config.toml
n_kv_head = 10
norm_place = "pre"
qk_norm = false
tie_embeddings = true
parallel_block = false
init_std_o = 0.00614
init_std_up = 0.0246
optimizer = "muon_variant"
seq_len = 1024
train_tokens = 524900000
Each number is 128 + 24 x the weight over its row's rms, rounded and kept within 0 to 255. Layers, rows and columns count from 0. Numbers have three digits each. The size before them is the row's rms in percent of the matrix's.

# layer 5 MLP down, 640x2560, rms 0.022, rows 619-639, columns 480-519
099:133126164131167097120105120089128176137158083090132143130112137121148118104157095154091096141120134160149131137098124099
105:181135149121113118095169150158139134109189156146113141109158127110142126136071161132142141128103108085104153140130129132
100:141140119091168134104150138114087082135116080139114168158100141112112092115117142115144165159139150135113118157109164083
098:134105081109131118136123138142123140134153145137150152145129118156092104115137101144100142161084145081152105099126103133
097:135110117091122138106170106141151117117107138116048156121120127146093179098166097110093149130111165144125142123136134153
098:088142150127147126148101117064128144117132137134154126073105134149143133140145173099132111098121094134102139154137119140
100:152130131063136144096134130133130130099121178134139116134147166129123120108105094168102115130132140078123108111099130202
100:111179171140135137164148109067147129094115141124159154112183113068130152151111093180120129098152112114156119131115117141
103:102130083129128116137155137164088144149154133154119124151175135148150097144091114133116118149115106100120125161126164129
096:113136116098080118129112130140109142127095117106093107168158120114149187138184076133163123146183135126089100155163130129
102:171117172145126093158149125103138073114134131097099124160100145131106179115141141142124127105147115092139116136119073122
099:134146172127138112124147113146131091113140124143123134102115099135128121092138141116122184161085146091178118117077152116
100:183161133118155166108132117144136163141164123166146132155153157126077141137178148160141120157145128135128142167131146128
099:135150093135154118162083146116100103141205130124134150121105126141076056139140125082133161092099111117146136137146103170
100:173112091151132141120150120142129133149171133137080114119135138095124112189135149110147137105150119123113167134157114130
103:147110153172105136100089122099132134099130097148150104084103150115109108108091126139150101148119152122153116136123136140
098:154153119146135127094091144088116136092146117160165129117116124111146146124175133124160118155154120096097105112175122124
098:107136162122119138158111106151127122142158095159119113156128162120119125159119134151143131142150131135113128134141088156
098:125151115110103118117140115151108088172119114131151122140147077143124149077104145117143146056106195111121092096113133172
102:150101131155128150167134116187134124133111125124165079107097133118119134070155104119129124173118130110123108124116165117
099:114123109156143154121115123109095109143167145146101111132110088132111138175128137136165145093136107140150133119120153149